config.yaml
n_head: 4
head_dim: 32
norm_eps: 1e-06
positions: "rope"
tie_embeddings: false
init_std_up: 0.0518
beta2: 0.95
schedule: "wsd"
decay_fraction: 0.753
batch_tokens: 16384
Each number is 50 + 15 x the weight over its row's rms, rounded and kept within 0 to 99. Layers, rows and columns count from 0. The size before them is the row's rms in percent of the matrix's.

# layer 16 attention output, 64x128, rms 0.161, rows 40-63, columns 32-63
102:54 19 42 54 72 73 49 61 52 74 43 49 38 58 54 66 23 56 42 59 44 83 34 66 32 45 61 42 33 53 53 52
087:42 71 50 62 49 45 41 55 56 45 62 69 62 57 68 37 65 20 54 60 51 57 36 41 41 66 51 56 24 47 21 50
090:42 27 52 53 65 55 60 68 50 37 29 37 36 65 45 55 47 62 41 31 60 47 57 59 62 76 40 48 89 48 54 62
100:65 56 65 60 47 24 52 48 68 39 47 82 78 72 45 32 69 38 46 66 61 42 63 39 39 59 44 58 35 30 45 20
118:61 75 37 49 82 36 69 37 89 60 23 39 59 44 43 46 50 54 62 25 49 62 53 53 71 61 60 22 62 57 59 35
094:56 36 35 50 51 59 57 55 57 46 80 31 49 47 21 67 59 77 50 51 59 77 53 46 32 49 78 18 34 29 65 52
103:36 52 38 34 64 76 46 50 45 54 59 46 35 36 68 55 80 30 37 50 57 50 46 62 58 47 51 65 57 60 53 58
115:22 75 42 70 54 19 52 44 35 35 44 50 57 57 41 57 55 49 33 73 78 38 54 48 63 69 42 51 56 58 58 57
111:65 71 86 54 57 43 45 49 52 50 51 60 61 40 66 49 48 63 27 51 55 63 47 48 42 46 62 54 41 67 26 80
112:52 19 58 41 44 60 64 39 39 17 50 54 71 59 30 51 75 45 53 63 70 58 37 20 51 56 43 71 56 65 35 51
102:41 35 55 48 55 58 34 34 73 44 73 61 39 71 53 61 45 58 32 55 68 64 55 72 55 50 55 38 15 63 49 47
076:67 75 87 57 23 65 45 32 49 34 58 54 37 64 70 41 53 52 51 37 39 60 62 56 26 45 44 51 52 73 59 58
101:57 49 29 30 24 43 49 55 60 57 38 28 47 70 67 50 79 54 68 58 18 60 46 44 45 56 52 52 70 42 56 40
088:47 54 37 73 64 67 69 53 72 76 46 49 38 25 75 56 68 50 39 45 55 67 35 43 26 37 39 62 68 16 42 31
110:61 59 21 72 39 60 31 67 61 49 59 63 52 84 37 44 41 78 54 36 45 39 62 58 60 61 43 35 65 79 29 46
085:56 48 41 75 40 40 34 59 55 78 61 66 28 63 41 50 39 37 62 53 46 46 61 45 65 24 45 83 31 45 67 46
083:46 53 32 38 25 57 65 60 59 60 59 56 25 35 24 55 21 30 55 27 33 54 37 39 78 67 45 71 33 36 33 50
083:67 54 48 65 52 43 47 64 23 85 54 42 60 38 61 49 41 34 65 39 51 23 67 43 66 46 55 48 38 19 66 34
087:55 56 60 29 61 56 31 48 32 74 57 85 61 44 74 58 36 43 50 43 45 55 49 27 39 49 68 47 48 78 42 43
095:38 42 61 26 48 31 53 48 37 32 36 40 26 65 54 47 40 68 61 34 49 41 56 57 22 25 56 31 75 71 62 66
089:71 60 35 11 51 36 43 54 56 50 41 40 39 50 82 63 58 45 45 61 33 46 50 37 54 60 63 56 38 51 50 57
089:72 32 40 50 56 65 66 42 83 51 45 45 52 52 41 50 41 58 32 48 34 59 67 21 41 41 43 35 61 48 46 72
112:33 35 63 66 43 51 74 42 43 61 60 96 26 45 44 39 41 32 41 55 45 65 40 64 64 67 45 73 56 41 41 81
105:27 54 59 55 54 64 52 32 63 34 70 53 49 49 41 43 35 50 53 38 38 47 16 63 40 53 46 39 21 30 55 44